Weights of a small transformer language model: untied embeddings, 210M tokens.
Each number is 200 + 40 x the weight over its row's rms, rounded and kept within 0 to 999. Layers, rows and columns count from 0. The size before them is the row's rms in percent of the matrix's.

# layer 10 MLP gate, 320x160, rms 0.071, rows 82-139, columns 0-39
099,192,242,206,183,205,149,220,170,163,201,169,219,195,153,167,264,241,230,187,210,161,267,252,244,209,169,194,123,182,264,214,160,156,184,81,161,218,222,139,177
088,274,218,213,175,256,187,242,215,165,153,158,223,159,279,165,252,172,229,209,184,211,187,176,213,214,232,228,226,136,207,189,229,229,198,191,220,220,187,208,169
099,176,242,185,203,193,259,236,189,163,185,181,207,216,202,147,245,215,228,280,165,259,221,269,225,174,237,187,191,197,253,195,251,108,189,212,153,148,167,188,215
105,212,222,201,161,203,180,220,114,189,217,170,162,225,110,109,162,258,156,233,138,109,204,209,123,210,180,199,181,144,185,203,180,224,197,161,280,217,189,215,212
103,206,174,241,228,216,183,210,213,223,251,205,173,200,201,142,222,214,226,237,218,214,184,296,280,205,109,247,188,273,264,253,212,178,148,219,217,204,255,241,183
101,163,206,164,156,178,155,239,183,199,145,154,190,173,166,143,189,268,153,145,232,185,199,159,171,124,223,194,146,125,258,286,162,177,211,157,192,202,184,173,186
103,189,239,228,204,144,272,108,128,168,246,229,200,217,133,235,181,208,163,214,274,161,256,160,262,166,290,166,189,233,257,225,163,177,241,248,164,206,194,185,106
094,86,147,194,126,188,247,244,207,255,178,166,205,158,158,223,74,249,208,181,247,181,172,176,180,178,213,224,231,229,218,226,173,215,176,233,230,172,192,229,160
095,245,174,200,181,202,300,205,188,101,265,259,174,217,271,234,251,176,172,209,172,184,277,140,211,229,206,254,136,161,192,166,241,178,293,228,162,142,237,206,178
100,171,213,203,241,292,221,202,135,215,229,159,223,171,206,174,188,139,227,165,220,215,256,184,174,89,240,176,162,226,199,225,185,221,159,155,250,193,165,220,130
106,189,107,325,205,259,207,206,184,176,152,150,203,196,233,170,228,276,188,236,231,193,126,151,216,200,203,195,172,197,147,128,273,208,151,243,136,208,187,219,235
096,208,143,178,208,216,232,194,126,188,270,230,172,198,198,279,238,179,223,93,161,232,275,239,193,214,226,161,278,157,228,271,214,286,211,164,208,176,192,197,202
101,196,183,199,172,237,214,213,179,230,189,290,163,173,226,212,122,192,167,109,260,251,231,202,234,179,193,211,200,247,283,142,215,219,121,167,270,135,190,132,189
104,173,220,277,166,154,158,232,215,184,185,188,246,119,212,208,144,192,219,240,139,166,182,259,209,200,216,239,189,173,217,209,175,221,219,168,164,224,227,172,248
098,159,203,208,221,167,239,247,184,187,194,246,189,203,137,214,201,212,208,206,225,182,209,148,228,193,174,105,188,236,220,272,188,237,264,127,267,231,224,198,173
107,173,207,221,214,155,200,171,172,152,191,161,217,240,212,126,232,155,179,288,190,214,180,201,211,176,217,174,166,187,229,159,195,161,197,214,240,200,212,194,171
095,183,211,160,191,186,204,172,105,124,199,198,178,172,204,214,200,224,192,201,209,190,209,209,189,272,147,100,150,245,246,270,175,244,186,196,233,266,213,196,128
095,163,180,187,149,224,302,194,193,207,238,218,222,230,206,224,128,276,193,138,230,247,194,227,110,275,157,230,250,219,244,229,180,197,237,223,229,202,129,185,194
095,231,132,201,198,188,163,175,230,196,201,156,246,195,226,271,190,163,218,253,149,229,164,170,215,136,206,160,168,170,188,237,149,231,226,240,159,219,211,117,228
089,173,168,221,177,177,266,167,163,148,266,156,145,190,170,245,200,218,181,205,216,273,218,208,209,195,234,166,251,161,198,185,180,224,178,249,223,152,150,167,201
095,203,184,133,159,191,258,250,193,165,266,250,202,128,267,212,211,225,198,155,211,288,218,177,185,192,230,203,230,177,196,230,266,163,178,160,154,160,171,193,153
095,175,113,249,241,184,210,224,251,142,140,216,174,139,230,225,246,195,140,163,234,257,186,200,184,212,182,206,197,214,234,207,145,198,258,78,228,199,190,154,170
105,139,197,202,178,188,184,218,216,219,155,225,263,179,170,211,230,245,183,191,165,237,224,250,221,218,224,182,228,240,240,229,218,189,166,219,204,211,167,140,115
101,172,211,169,167,319,246,137,173,200,230,212,187,176,223,110,198,207,149,184,264,226,225,157,220,214,272,202,213,254,186,220,284,265,153,166,155,139,220,207,225
102,265,162,152,170,261,239,206,215,189,151,246,171,172,141,227,163,227,248,141,157,189,224,241,219,196,183,172,157,202,219,243,164,182,217,175,149,165,180,181,218
100,254,256,193,212,159,218,189,174,184,238,217,222,217,74,282,212,216,136,267,212,182,207,124,229,199,176,238,239,217,153,277,187,201,217,163,186,279,183,192,155
103,286,151,211,119,206,209,211,172,214,174,176,254,108,177,172,185,199,221,231,207,163,171,200,119,241,230,122,303,168,212,189,260,232,206,175,205,208,212,235,130
095,222,244,229,233,217,167,256,215,212,254,246,150,205,151,152,200,219,178,218,163,227,235,212,166,151,235,215,180,205,173,173,138,202,206,153,191,224,134,152,248
090,209,202,190,174,140,198,183,201,195,247,193,239,74,230,184,186,207,197,226,165,205,179,206,170,172,193,155,234,221,196,226,183,252,191,235,229,133,150,246,220
098,156,216,226,174,239,131,221,217,231,188,87,260,170,109,156,237,200,254,247,221,176,200,257,226,236,162,134,224,184,247,262,203,219,203,161,125,223,195,177,153
105,230,212,153,149,213,264,173,191,244,238,179,215,126,205,151,242,229,236,195,211,271,147,219,273,203,196,224,246,196,227,170,182,208,171,246,233,209,131,217,235
106,174,236,199,213,231,191,205,192,231,218,222,233,172,110,239,167,156,156,187,195,99,248,184,135,231,237,173,227,218,159,157,171,247,195,199,312,247,201,204,114
101,219,182,222,250,249,175,168,247,247,152,132,175,266,221,170,210,260,173,261,208,192,87,235,213,185,183,259,167,149,190,201,212,199,224,146,207,195,134,224,187
100,240,190,82,219,117,181,266,162,188,193,164,174,167,222,192,221,218,228,304,205,178,226,196,219,149,161,166,299,218,228,211,161,272,174,183,197,220,140,171,176
103,243,208,213,184,205,167,179,232,160,222,183,195,159,195,183,179,241,186,171,269,176,195,220,190,218,173,202,222,241,237,255,206,217,244,196,203,248,222,234,147
103,175,227,211,213,199,244,120,171,243,248,182,225,219,199,181,257,259,177,191,268,132,160,156,179,212,189,216,174,230,140,285,253,218,173,223,245,109,193,271,224
099,140,225,195,227,174,161,210,142,181,175,196,147,180,146,241,190,209,183,216,186,230,267,193,239,245,190,166,212,232,207,206,165,241,170,229,230,310,162,226,219
096,180,221,164,235,214,188,181,162,230,263,226,221,152,211,254,191,226,271,207,226,197,143,184,138,240,155,222,209,214,212,237,215,177,232,227,173,227,182,228,161
105,187,216,163,196,211,133,214,134,161,246,205,211,249,182,211,237,120,213,223,284,224,229,156,177,211,205,159,229,199,212,195,174,236,179,237,206,210,185,183,233
102,234,181,227,195,211,230,190,182,208,249,200,201,193,144,197,226,191,153,255,263,222,209,191,175,165,226,203,161,190,239,198,180,213,265,157,187,158,164,221,246
099,223,260,214,195,154,135,199,240,134,99,227,198,242,211,273,249,220,179,210,122,136,197,167,266,201,272,258,183,138,163,209,240,200,200,170,225,183,210,245,202
102,165,187,197,238,207,175,189,242,137,185,238,264,240,206,215,115,126,181,209,208,207,284,210,180,187,207,151,272,153,263,232,223,298,219,174,188,144,201,195,211
097,153,169,217,188,239,149,90,218,235,160,198,194,152,170,208,138,175,195,215,207,247,170,225,223,148,191,176,99,104,206,213,188,264,180,150,175,221,169,195,201
097,228,210,196,202,259,199,181,166,189,148,112,135,283,222,222,211,194,148,284,315,201,262,237,178,182,209,168,215,151,175,187,181,216,189,216,154,161,228,188,166
104,234,161,168,193,206,287,217,258,126,241,201,202,188,190,241,184,181,201,223,141,235,257,193,235,280,133,313,188,196,243,263,221,220,165,184,221,212,225,251,139
093,242,228,207,136,190,205,227,195,207,195,201,191,160,183,176,232,253,136,215,141,165,188,197,208,164,156,133,191,207,261,140,176,147,230,165,197,235,60,212,186
099,167,214,189,188,173,205,236,207,251,185,292,129,200,149,222,182,287,179,208,190,282,150,198,253,211,205,200,195,210,168,254,196,162,287,167,180,208,161,213,237
106,181,270,193,197,192,226,256,154,233,135,154,184,208,134,228,239,220,223,197,230,279,224,255,234,138,287,159,180,210,201,206,204,261,224,141,248,123,197,204,214
096,177,158,155,181,204,133,216,180,141,300,116,113,164,174,207,191,239,207,214,179,218,229,234,168,163,129,162,226,154,183,168,208,220,206,186,242,198,221,145,188
098,171,269,209,216,206,184,200,196,126,204,192,183,187,139,185,313,275,151,231,250,234,199,154,219,156,193,265,282,187,223,181,139,175,179,226,189,208,178,181,213
101,135,188,223,216,228,149,206,218,158,175,264,317,170,150,274,232,235,217,226,267,172,194,191,229,188,139,212,216,273,237,306,198,198,215,257,188,185,147,206,197
100,191,246,231,151,216,169,203,136,206,190,182,204,225,241,200,227,175,222,136,268,185,156,227,201,187,226,194,161,190,235,191,279,119,187,182,206,175,210,159,225
099,235,218,132,221,256,221,236,188,197,172,163,215,259,180,165,202,179,146,171,147,212,249,232,210,229,216,158,188,212,250,238,169,289,220,199,209,169,174,149,180
103,128,209,241,181,245,257,144,167,234,236,197,150,237,157,238,167,224,180,202,228,241,206,209,244,160,248,192,222,184,216,268,196,244,184,176,195,213,278,135,147
096,274,246,179,156,139,171,208,276,195,210,219,217,148,132,138,148,198,143,240,249,164,231,252,218,223,101,204,251,211,187,204,232,217,201,255,204,199,167,233,165
098,224,184,150,177,172,166,207,201,190,207,184,236,202,114,230,200,203,190,218,251,251,138,184,289,233,133,197,213,210,256,216,253,193,208,269,171,210,237,155,195
104,216,233,239,220,132,150,232,204,207,260,195,249,266,159,133,222,257,202,223,295,224,198,208,247,170,136,152,153,206,166,203,184,181,245,186,192,210,207,176,222
090,201,185,186,234,131,215,173,201,203,224,191,245,229,185,290,173,182,203,90,219,227,170,214,202,277,207,192,216,145,144,248,165,198,213,248,201,143,191,164,176
# layer 10 MLP up, 320x160, rms 0.0735, rows 82-139, columns 0-39
105,261,223,233,210,217,173,156,225,244,214,163,281,186,154,268,199,184,216,202,226,252,187,195,217,177,197,211,142,260,182,246,191,277,199,229,198,211,224,184,191
098,269,247,168,117,161,201,213,236,176,237,180,232,207,261,160,221,214,171,205,166,152,169,207,148,138,244,221,180,213,233,136,163,212,280,191,246,208,186,286,209
105,196,200,183,162,229,180,201,221,237,198,184,196,264,220,150,262,235,205,180,222,229,149,163,195,194,170,163,202,197,148,270,256,271,163,208,142,229,176,170,223
097,133,188,150,276,165,259,149,228,163,180,182,187,268,190,247,208,247,200,111,199,220,189,188,153,173,195,172,232,202,249,239,165,151,246,224,137,215,232,152,219
104,231,211,244,139,171,179,222,202,205,185,140,215,187,155,208,226,193,159,184,201,177,248,243,217,190,196,188,131,222,250,158,110,309,208,279,192,187,123,185,241
102,209,228,148,180,202,215,215,162,216,193,104,180,207,265,125,201,266,175,265,202,244,141,198,181,136,278,204,168,205,230,124,218,221,212,235,275,218,154,209,216
101,255,229,144,212,261,191,141,250,236,196,176,231,222,289,171,231,160,244,112,97,167,211,239,190,197,134,202,231,199,173,202,232,179,150,154,269,177,211,162,166
100,186,226,151,195,190,210,279,161,166,185,229,129,146,103,228,157,160,124,204,217,211,227,230,205,249,219,227,127,236,184,204,194,179,201,202,113,147,150,167,178
104,225,123,161,203,201,162,173,174,179,293,130,189,186,233,137,273,226,210,191,185,175,120,189,278,178,195,230,175,178,194,183,226,159,231,190,217,233,137,257,259
100,211,207,209,136,212,190,142,234,187,115,180,126,223,235,165,238,187,241,196,261,184,111,174,222,174,185,182,209,159,243,216,251,143,164,181,202,226,205,194,290
112,121,255,180,192,240,188,170,160,238,244,170,197,192,266,194,177,157,213,205,172,131,136,184,127,197,239,179,280,252,186,177,232,99,96,245,190,187,242,236,203
094,190,226,213,258,212,112,194,181,227,261,203,234,219,242,195,129,147,228,148,156,166,274,225,142,260,196,106,214,200,278,231,288,222,83,183,206,197,195,194,145
094,133,184,189,179,187,197,162,271,202,241,101,245,138,126,142,213,206,155,200,159,190,144,173,195,168,216,151,195,229,291,268,192,229,199,245,192,163,192,266,239
100,208,92,185,260,155,209,196,188,189,254,256,213,199,228,224,176,136,144,192,246,188,210,276,110,225,246,153,176,145,173,195,229,158,215,260,232,204,167,162,229
097,246,224,146,176,97,259,182,134,184,178,142,194,194,200,213,292,247,198,157,131,183,224,165,157,223,227,217,222,239,157,169,171,170,126,166,155,182,186,216,219
101,188,231,187,121,195,190,149,219,216,189,202,246,192,114,158,333,213,207,259,184,184,210,194,189,172,117,271,274,130,310,208,174,224,278,207,237,205,242,215,186
099,249,183,135,180,159,223,151,182,114,202,218,184,226,232,204,226,191,246,210,145,167,212,162,227,195,196,253,185,209,190,198,226,277,195,144,292,293,134,232,137
096,204,186,176,214,162,213,193,134,234,316,217,185,204,243,222,217,181,312,245,199,209,199,263,184,138,209,188,192,154,200,137,140,142,208,167,177,233,286,223,249
097,116,122,251,164,192,256,190,170,203,195,156,206,205,222,176,157,173,262,228,217,151,234,190,211,207,213,173,206,254,192,254,191,193,156,207,280,202,198,146,195
086,149,226,171,149,255,192,153,220,183,239,194,173,135,256,230,201,139,228,179,220,262,204,186,236,138,168,214,234,138,167,205,255,166,171,198,128,215,225,159,194
089,120,179,223,155,322,216,205,197,267,231,168,198,166,180,204,168,194,240,178,255,159,209,211,175,278,217,189,145,217,232,209,213,288,161,126,187,157,212,189,123
096,109,244,278,160,152,169,190,274,191,193,175,228,213,202,155,225,181,168,200,174,228,175,157,162,181,172,245,187,176,196,266,152,210,213,193,180,222,195,229,256
104,138,141,229,245,186,184,183,184,175,190,210,156,209,156,198,182,249,225,235,182,187,188,275,133,182,211,232,171,188,220,182,241,258,191,208,238,156,217,266,224
105,155,165,265,188,159,209,221,230,120,217,234,112,231,215,164,219,118,147,166,227,289,159,252,195,143,233,221,198,172,200,181,162,202,225,237,246,201,257,199,141
101,187,196,258,206,196,177,150,262,196,170,253,182,215,191,192,213,189,219,233,164,177,232,217,208,180,206,184,220,258,296,164,202,143,156,216,248,248,215,209,217
098,214,203,190,146,174,205,181,279,214,259,176,236,225,218,210,236,226,234,184,260,188,136,237,139,190,179,225,182,219,200,240,284,186,233,207,173,233,256,191,250
105,233,125,268,210,146,222,156,205,277,167,175,121,241,154,160,272,199,196,204,198,216,158,117,228,189,282,126,158,180,230,202,190,247,230,122,187,147,245,189,255
101,235,152,249,160,243,202,182,201,119,292,198,171,197,155,211,245,252,121,221,219,202,156,239,266,217,195,166,177,211,200,237,184,149,156,203,233,160,153,159,161
091,211,249,154,207,137,231,268,249,239,202,215,243,246,167,214,237,213,244,153,216,215,194,179,154,212,247,180,160,126,213,189,264,177,267,217,172,154,184,198,165
105,164,197,221,192,119,157,233,217,181,147,176,243,202,211,183,162,171,230,215,225,283,226,242,135,230,188,209,174,178,227,166,186,176,198,191,204,197,84,236,206
102,162,218,242,234,170,214,233,156,290,206,134,200,198,195,199,159,172,223,162,190,206,219,205,274,209,188,156,221,277,221,191,262,223,116,143,264,188,234,229,244
099,227,206,177,203,200,119,235,227,183,239,195,195,204,174,178,176,241,328,171,184,226,254,166,173,217,157,144,219,136,208,205,221,204,226,228,168,268,229,151,213
095,237,188,316,234,223,211,206,266,199,230,141,186,237,191,205,141,227,244,166,276,161,221,239,229,249,213,235,230,194,205,197,220,179,270,179,196,169,151,151,196
098,185,211,267,156,196,138,210,182,188,199,224,270,179,204,184,178,177,138,113,240,156,206,143,241,163,161,201,225,281,197,200,212,250,135,239,273,217,173,255,200
096,144,172,158,229,152,183,107,218,229,158,124,222,291,186,221,135,122,142,180,215,235,118,253,163,248,243,223,195,135,210,177,183,183,170,241,233,221,186,265,187
106,255,209,181,204,202,179,218,220,233,220,188,130,232,166,247,171,233,219,199,159,249,229,290,172,207,208,205,233,205,179,223,279,163,208,304,244,172,280,184,161
107,149,202,194,243,149,194,226,184,140,187,157,145,198,224,219,174,219,192,241,193,291,200,240,170,178,205,150,188,201,177,182,137,131,196,195,147,122,195,214,202
091,275,187,231,165,210,185,183,266,197,276,169,208,173,177,191,166,183,94,124,228,229,238,174,165,211,234,95,177,204,120,204,132,228,235,156,178,190,199,177,239
101,275,195,229,179,165,229,174,225,179,226,277,130,244,182,162,144,218,219,205,189,228,177,184,231,173,162,190,158,213,199,228,221,204,216,226,238,163,183,197,231
102,226,192,222,293,242,253,186,182,179,235,183,213,229,171,269,252,226,289,149,204,228,183,208,173,178,217,162,261,194,228,204,148,216,190,267,212,230,261,198,134
102,253,181,232,193,142,168,201,111,200,268,220,243,228,218,143,203,216,198,173,231,278,196,204,223,212,272,146,212,235,240,219,222,325,196,109,192,272,156,106,210
105,194,165,200,192,245,144,213,158,235,242,163,214,189,222,234,193,162,174,254,250,211,254,229,216,233,247,173,195,213,197,253,257,181,144,220,212,225,136,197,261
095,228,154,228,174,169,171,196,201,197,158,199,276,180,225,220,216,193,211,135,165,194,213,207,231,226,158,155,178,212,245,183,191,212,154,154,167,145,212,272,221
105,165,187,216,177,205,203,174,149,175,234,180,249,217,250,289,216,174,138,321,222,194,239,233,235,199,175,190,189,143,183,191,228,206,223,238,137,250,258,191,214
097,219,217,235,178,204,174,213,259,183,177,232,174,254,212,176,188,228,198,262,183,136,195,215,263,226,235,220,265,92,139,213,245,205,182,177,254,185,123,225,192
099,213,183,227,171,181,199,206,208,217,219,164,199,208,243,184,153,126,113,225,165,222,202,215,165,188,200,192,223,200,177,263,217,269,186,185,274,162,202,159,252
101,183,262,206,227,238,163,220,251,211,215,142,234,164,173,214,172,279,237,266,175,184,205,248,229,225,167,188,225,175,137,249,133,231,229,235,134,261,214,269,253
101,187,188,254,228,192,123,183,156,186,196,219,219,182,170,221,189,244,115,158,234,245,185,152,202,144,212,251,224,274,203,247,210,140,188,155,142,120,151,157,205
107,196,194,196,252,174,182,140,226,253,176,236,213,184,195,152,249,211,239,152,226,197,233,226,218,228,262,173,250,167,155,148,312,192,175,209,193,185,193,179,143
102,193,238,63,177,159,187,175,165,182,218,195,184,230,183,145,226,142,119,217,153,251,234,199,225,163,168,215,219,187,228,156,215,230,229,221,213,198,187,147,192
100,207,250,188,175,225,211,219,159,218,260,186,173,216,245,233,165,241,151,173,248,243,171,194,163,194,200,249,159,177,178,224,158,135,199,226,172,191,217,262,212
104,200,189,102,225,144,262,181,197,166,214,263,192,254,194,205,264,138,231,245,198,148,137,189,201,213,171,305,247,172,248,134,184,130,182,177,156,190,187,207,250
103,138,165,203,210,209,217,230,204,226,142,226,224,153,281,221,176,168,219,201,173,225,212,253,171,227,237,246,295,185,252,253,190,145,209,143,203,183,220,257,187
103,164,218,250,205,150,205,137,218,172,155,281,198,190,130,262,220,193,211,240,185,169,220,192,208,208,188,270,191,164,217,221,209,202,126,260,260,225,159,156,266
093,173,168,195,175,188,216,156,208,224,226,291,160,287,234,203,255,166,193,150,205,261,198,157,337,255,235,210,242,163,188,117,209,211,178,214,240,195,197,212,190
103,245,257,157,232,213,183,239,118,180,177,211,178,147,195,137,249,299,220,244,179,157,214,218,241,209,239,178,171,191,200,195,139,241,216,305,222,127,138,229,210
095,258,196,244,230,237,169,205,263,269,171,168,252,138,191,161,231,236,199,254,145,234,193,185,227,169,187,146,232,239,218,112,234,182,249,200,231,233,261,201,193
094,198,244,185,172,227,218,181,140,127,161,176,261,220,173,238,166,189,160,209,201,104,209,200,193,227,235,184,239,199,150,197,149,186,167,117,215,209,205,195,137
# layer 10 MLP down (transposed), 320x160, rms 0.104, rows 82-138, columns 0-39
106,193,204,133,221,264,152,185,211,160,178,251,231,146,223,147,192,202,204,172,170,258,234,139,151,285,229,245,133,211,204,198,246,167,185,198,268,234,186,175,228
101,162,198,197,170,186,195,158,224,209,226,173,194,176,268,254,163,204,93,134,171,207,234,162,160,181,227,202,159,160,234,196,228,154,206,199,225,216,180,213,226
102,223,192,142,159,151,234,192,135,164,210,267,176,68,144,225,175,251,207,229,222,228,228,204,171,223,184,262,231,156,188,250,193,205,182,144,230,147,186,147,205
097,287,178,215,185,238,185,134,226,207,178,243,199,241,229,269,225,219,240,147,186,247,227,158,137,171,236,213,270,174,274,129,174,179,184,226,251,231,242,139,222
098,205,191,230,220,187,178,237,213,263,204,115,207,230,176,204,241,194,287,239,195,232,222,183,268,206,200,152,139,216,133,248,144,251,235,160,144,150,221,315,232
096,261,162,127,195,166,186,276,148,211,186,90,225,180,172,146,167,166,205,235,264,155,197,217,133,266,236,153,157,219,158,143,182,211,217,225,200,126,187,233,154
100,274,266,178,239,184,210,143,285,231,202,138,269,175,165,193,189,157,182,178,191,219,182,238,196,193,225,163,185,219,196,117,251,177,196,225,177,126,208,198,123
101,195,164,185,172,154,206,159,137,149,174,247,119,203,146,227,210,254,221,186,246,187,169,153,198,174,162,277,238,175,214,230,210,243,138,178,257,164,250,243,148
097,178,249,202,208,218,228,254,263,256,208,224,166,213,220,222,215,239,208,210,323,215,213,186,144,230,194,191,163,229,237,224,96,267,224,146,205,186,207,190,120
098,193,144,235,250,261,177,130,268,183,195,177,249,206,219,230,155,227,145,229,277,233,211,172,246,172,117,170,160,218,182,176,227,167,277,123,238,199,198,212,76
107,107,198,213,188,215,203,150,209,186,181,184,222,242,133,239,220,131,210,198,253,219,175,198,202,196,156,163,151,230,222,275,179,184,253,185,256,213,215,190,122
101,209,224,132,229,217,213,195,210,246,223,177,207,202,209,177,231,221,216,180,114,222,194,161,167,169,249,194,222,200,242,174,229,236,190,217,212,156,219,232,193
094,249,202,156,218,147,192,174,140,230,202,182,254,191,202,237,222,161,151,179,240,225,193,174,192,146,217,231,126,185,209,208,216,208,165,218,170,239,180,231,204
100,166,184,207,221,246,240,199,205,141,193,203,209,181,161,227,319,133,260,184,145,229,237,233,176,178,228,259,200,190,112,142,220,200,144,188,209,254,187,210,189
093,252,141,219,157,208,183,245,257,165,95,259,222,240,205,221,119,98,136,249,310,266,216,237,162,233,210,235,184,172,190,217,226,204,212,186,236,248,196,183,229
100,194,169,242,221,210,196,261,187,158,177,197,228,218,197,180,154,103,189,198,183,280,185,176,222,234,144,130,248,269,135,107,308,200,152,147,208,213,156,201,240
099,273,139,205,218,302,195,204,185,179,199,131,262,210,137,274,232,166,149,170,183,233,130,150,191,193,240,219,163,185,199,178,221,156,213,252,186,214,165,164,199
096,188,137,195,188,207,154,250,179,189,140,184,161,163,170,227,241,180,205,211,157,152,210,181,274,115,126,191,190,180,220,190,160,256,140,190,217,170,234,213,235
100,240,193,180,216,215,151,208,195,181,210,181,189,214,117,271,230,124,234,227,178,199,233,136,201,186,189,175,168,146,173,141,249,155,287,213,74,239,215,139,185
091,185,200,215,227,221,151,154,186,177,193,183,188,213,152,123,143,209,210,218,187,207,159,209,146,218,157,187,226,296,189,163,211,243,123,235,213,186,230,166,292
102,133,168,219,123,204,210,207,243,191,209,142,231,190,348,224,212,159,190,181,190,223,169,256,184,202,237,134,235,238,131,188,217,132,215,233,227,183,207,155,150
093,237,199,151,233,210,263,247,163,183,205,212,194,244,138,203,210,120,167,216,215,192,228,226,166,234,268,181,244,184,231,173,186,159,252,191,223,173,213,147,157
101,216,240,200,205,166,218,96,154,151,190,212,226,207,118,207,203,217,186,171,200,255,210,230,216,202,246,194,224,155,152,177,152,148,109,171,245,160,186,243,244
105,124,208,177,155,228,236,209,254,225,253,249,177,237,129,263,174,179,178,91,200,201,249,223,221,142,135,223,225,103,203,245,213,204,237,204,201,211,191,176,211
103,185,177,184,163,202,219,244,189,191,192,187,201,168,188,252,142,194,181,156,161,170,183,208,182,158,200,195,203,245,242,217,200,198,180,263,201,151,154,155,143
097,197,217,210,209,160,239,230,249,196,219,199,140,271,135,249,279,154,208,264,219,175,194,194,153,219,291,260,225,210,265,209,218,206,217,232,281,173,175,150,140
103,192,178,254,168,172,120,218,170,188,209,259,166,237,260,200,217,170,246,148,193,189,174,171,192,193,205,203,204,125,236,265,156,239,183,98,224,163,142,218,128
103,227,171,178,159,187,201,144,325,192,202,164,157,250,168,149,204,196,138,225,184,184,169,214,148,195,187,194,181,159,157,192,179,187,192,192,206,187,184,170,226
094,236,188,195,126,258,140,156,252,194,161,172,191,185,190,274,162,177,212,213,182,261,241,186,126,184,194,194,237,258,151,155,181,230,102,202,242,192,225,267,230
095,211,210,233,201,226,220,167,193,241,191,193,182,186,238,195,161,210,191,132,214,141,192,127,190,238,180,207,179,234,211,179,274,194,245,226,314,196,240,184,189
100,165,190,160,226,227,167,178,194,229,225,156,137,169,303,227,178,81,213,207,213,241,170,207,246,191,206,130,232,163,223,107,186,313,182,266,218,204,173,145,225
100,210,229,163,241,180,163,216,148,218,163,238,240,329,245,124,228,278,290,157,211,206,253,151,249,201,239,188,152,210,278,273,209,254,266,245,210,179,245,196,165
102,248,298,141,222,110,167,184,157,157,168,175,176,222,132,165,242,117,237,211,218,154,173,208,159,209,205,203,152,170,178,194,180,172,192,215,169,180,204,257,192
099,241,203,181,229,201,166,228,179,141,227,127,212,233,211,174,206,207,190,227,220,161,184,181,224,225,186,199,240,199,201,142,200,142,208,212,215,179,216,177,184
098,186,181,261,161,137,233,199,199,189,158,204,231,149,258,258,132,256,135,217,227,199,182,179,194,234,132,244,200,165,180,146,234,245,211,183,229,216,240,105,105
105,201,231,196,262,208,134,203,194,206,116,260,208,244,191,179,132,137,217,212,191,291,134,163,218,212,196,211,157,174,197,166,219,219,182,162,272,236,201,178,171
105,179,189,181,230,256,164,233,161,244,83,244,163,135,201,238,175,212,223,245,194,89,193,176,226,214,125,280,166,217,160,242,188,218,205,242,231,226,191,189,220
094,234,222,135,221,177,244,130,93,200,207,140,142,203,284,256,290,155,259,180,189,201,224,252,272,204,194,225,199,250,211,190,181,207,173,200,187,223,196,289,166
100,217,163,226,154,199,202,251,248,154,246,197,159,200,250,208,227,180,139,126,222,161,202,174,237,194,274,177,126,211,218,205,230,224,189,196,227,240,171,269,212
100,212,172,245,225,222,168,205,235,173,224,136,186,210,263,274,181,153,191,125,224,158,185,208,198,253,168,214,180,234,235,246,335,221,258,289,186,260,110,231,232
104,157,217,185,163,267,189,117,300,173,209,177,178,182,254,259,170,162,174,277,199,200,196,248,173,151,164,267,170,218,196,220,209,201,148,243,185,196,125,219,198
102,168,295,265,146,291,226,148,114,211,260,248,205,165,259,194,167,211,252,259,281,212,222,223,200,185,237,134,141,238,253,243,236,196,137,175,205,217,200,187,206
096,269,202,244,184,181,157,101,215,330,221,218,231,160,234,182,225,222,163,203,274,166,182,127,202,259,221,237,202,150,152,212,191,159,273,178,203,219,169,227,199
102,181,191,120,254,208,258,189,186,211,182,202,228,183,184,192,173,224,184,169,176,249,179,148,235,220,249,206,217,195,179,168,195,218,190,246,301,232,188,191,239
096,186,207,202,164,207,157,221,210,197,119,263,236,251,160,233,185,205,191,224,193,135,158,223,133,230,171,251,213,235,218,225,242,206,244,270,207,243,202,231,235
101,251,190,203,162,205,205,223,172,162,148,167,185,197,217,266,157,208,212,152,259,289,154,186,204,281,254,180,214,211,233,206,155,229,140,180,163,212,188,187,223
097,318,251,194,185,180,215,181,208,146,200,180,209,141,188,188,196,214,192,225,186,189,260,190,197,182,232,151,213,185,133,245,252,147,245,225,240,204,149,220,166
105,127,192,227,198,305,152,260,157,235,224,228,270,175,241,231,154,213,211,136,151,238,214,151,240,191,242,225,211,204,218,169,237,241,181,249,203,162,241,209,281
109,155,176,183,201,189,161,178,204,245,256,234,118,163,164,144,213,198,159,215,143,99,261,180,192,146,260,216,230,246,197,227,210,163,186,193,260,259,121,184,207
095,226,269,258,198,165,242,172,202,179,174,239,158,172,178,152,214,229,207,231,245,229,229,145,197,183,239,163,176,221,218,225,148,188,216,211,249,141,276,158,215
102,165,261,195,232,184,216,139,191,262,224,214,213,271,194,203,190,178,178,193,268,185,239,237,210,180,203,116,231,222,241,197,169,235,178,218,98,228,159,185,267
103,160,217,238,177,242,260,216,193,162,166,105,167,280,76,223,172,183,208,147,228,179,231,194,206,199,221,182,181,227,163,235,181,253,209,236,235,185,191,195,211
095,132,216,195,185,211,211,237,99,223,224,151,277,197,193,260,193,257,153,227,163,191,207,314,180,175,174,184,203,195,206,254,190,145,154,186,230,221,182,252,218
108,145,267,115,118,165,253,233,235,223,177,226,199,170,135,235,169,196,242,143,227,185,222,198,194,217,204,170,214,238,149,173,150,260,178,142,218,224,143,240,189
099,215,263,180,182,155,310,200,266,129,156,223,222,293,244,150,307,237,261,242,194,232,239,199,193,178,218,190,176,151,252,190,217,234,197,278,187,156,230,201,228
100,154,209,159,198,176,198,111,137,193,135,193,211,164,190,246,211,164,168,152,175,235,128,208,166,174,242,197,200,273,269,268,224,199,226,223,205,178,178,121,183
101,227,190,272,175,162,204,159,202,153,103,213,160,176,228,203,136,155,239,179,252,183,96,201,214,169,224,195,194,205,169,163,177,257,207,133,237,219,238,266,131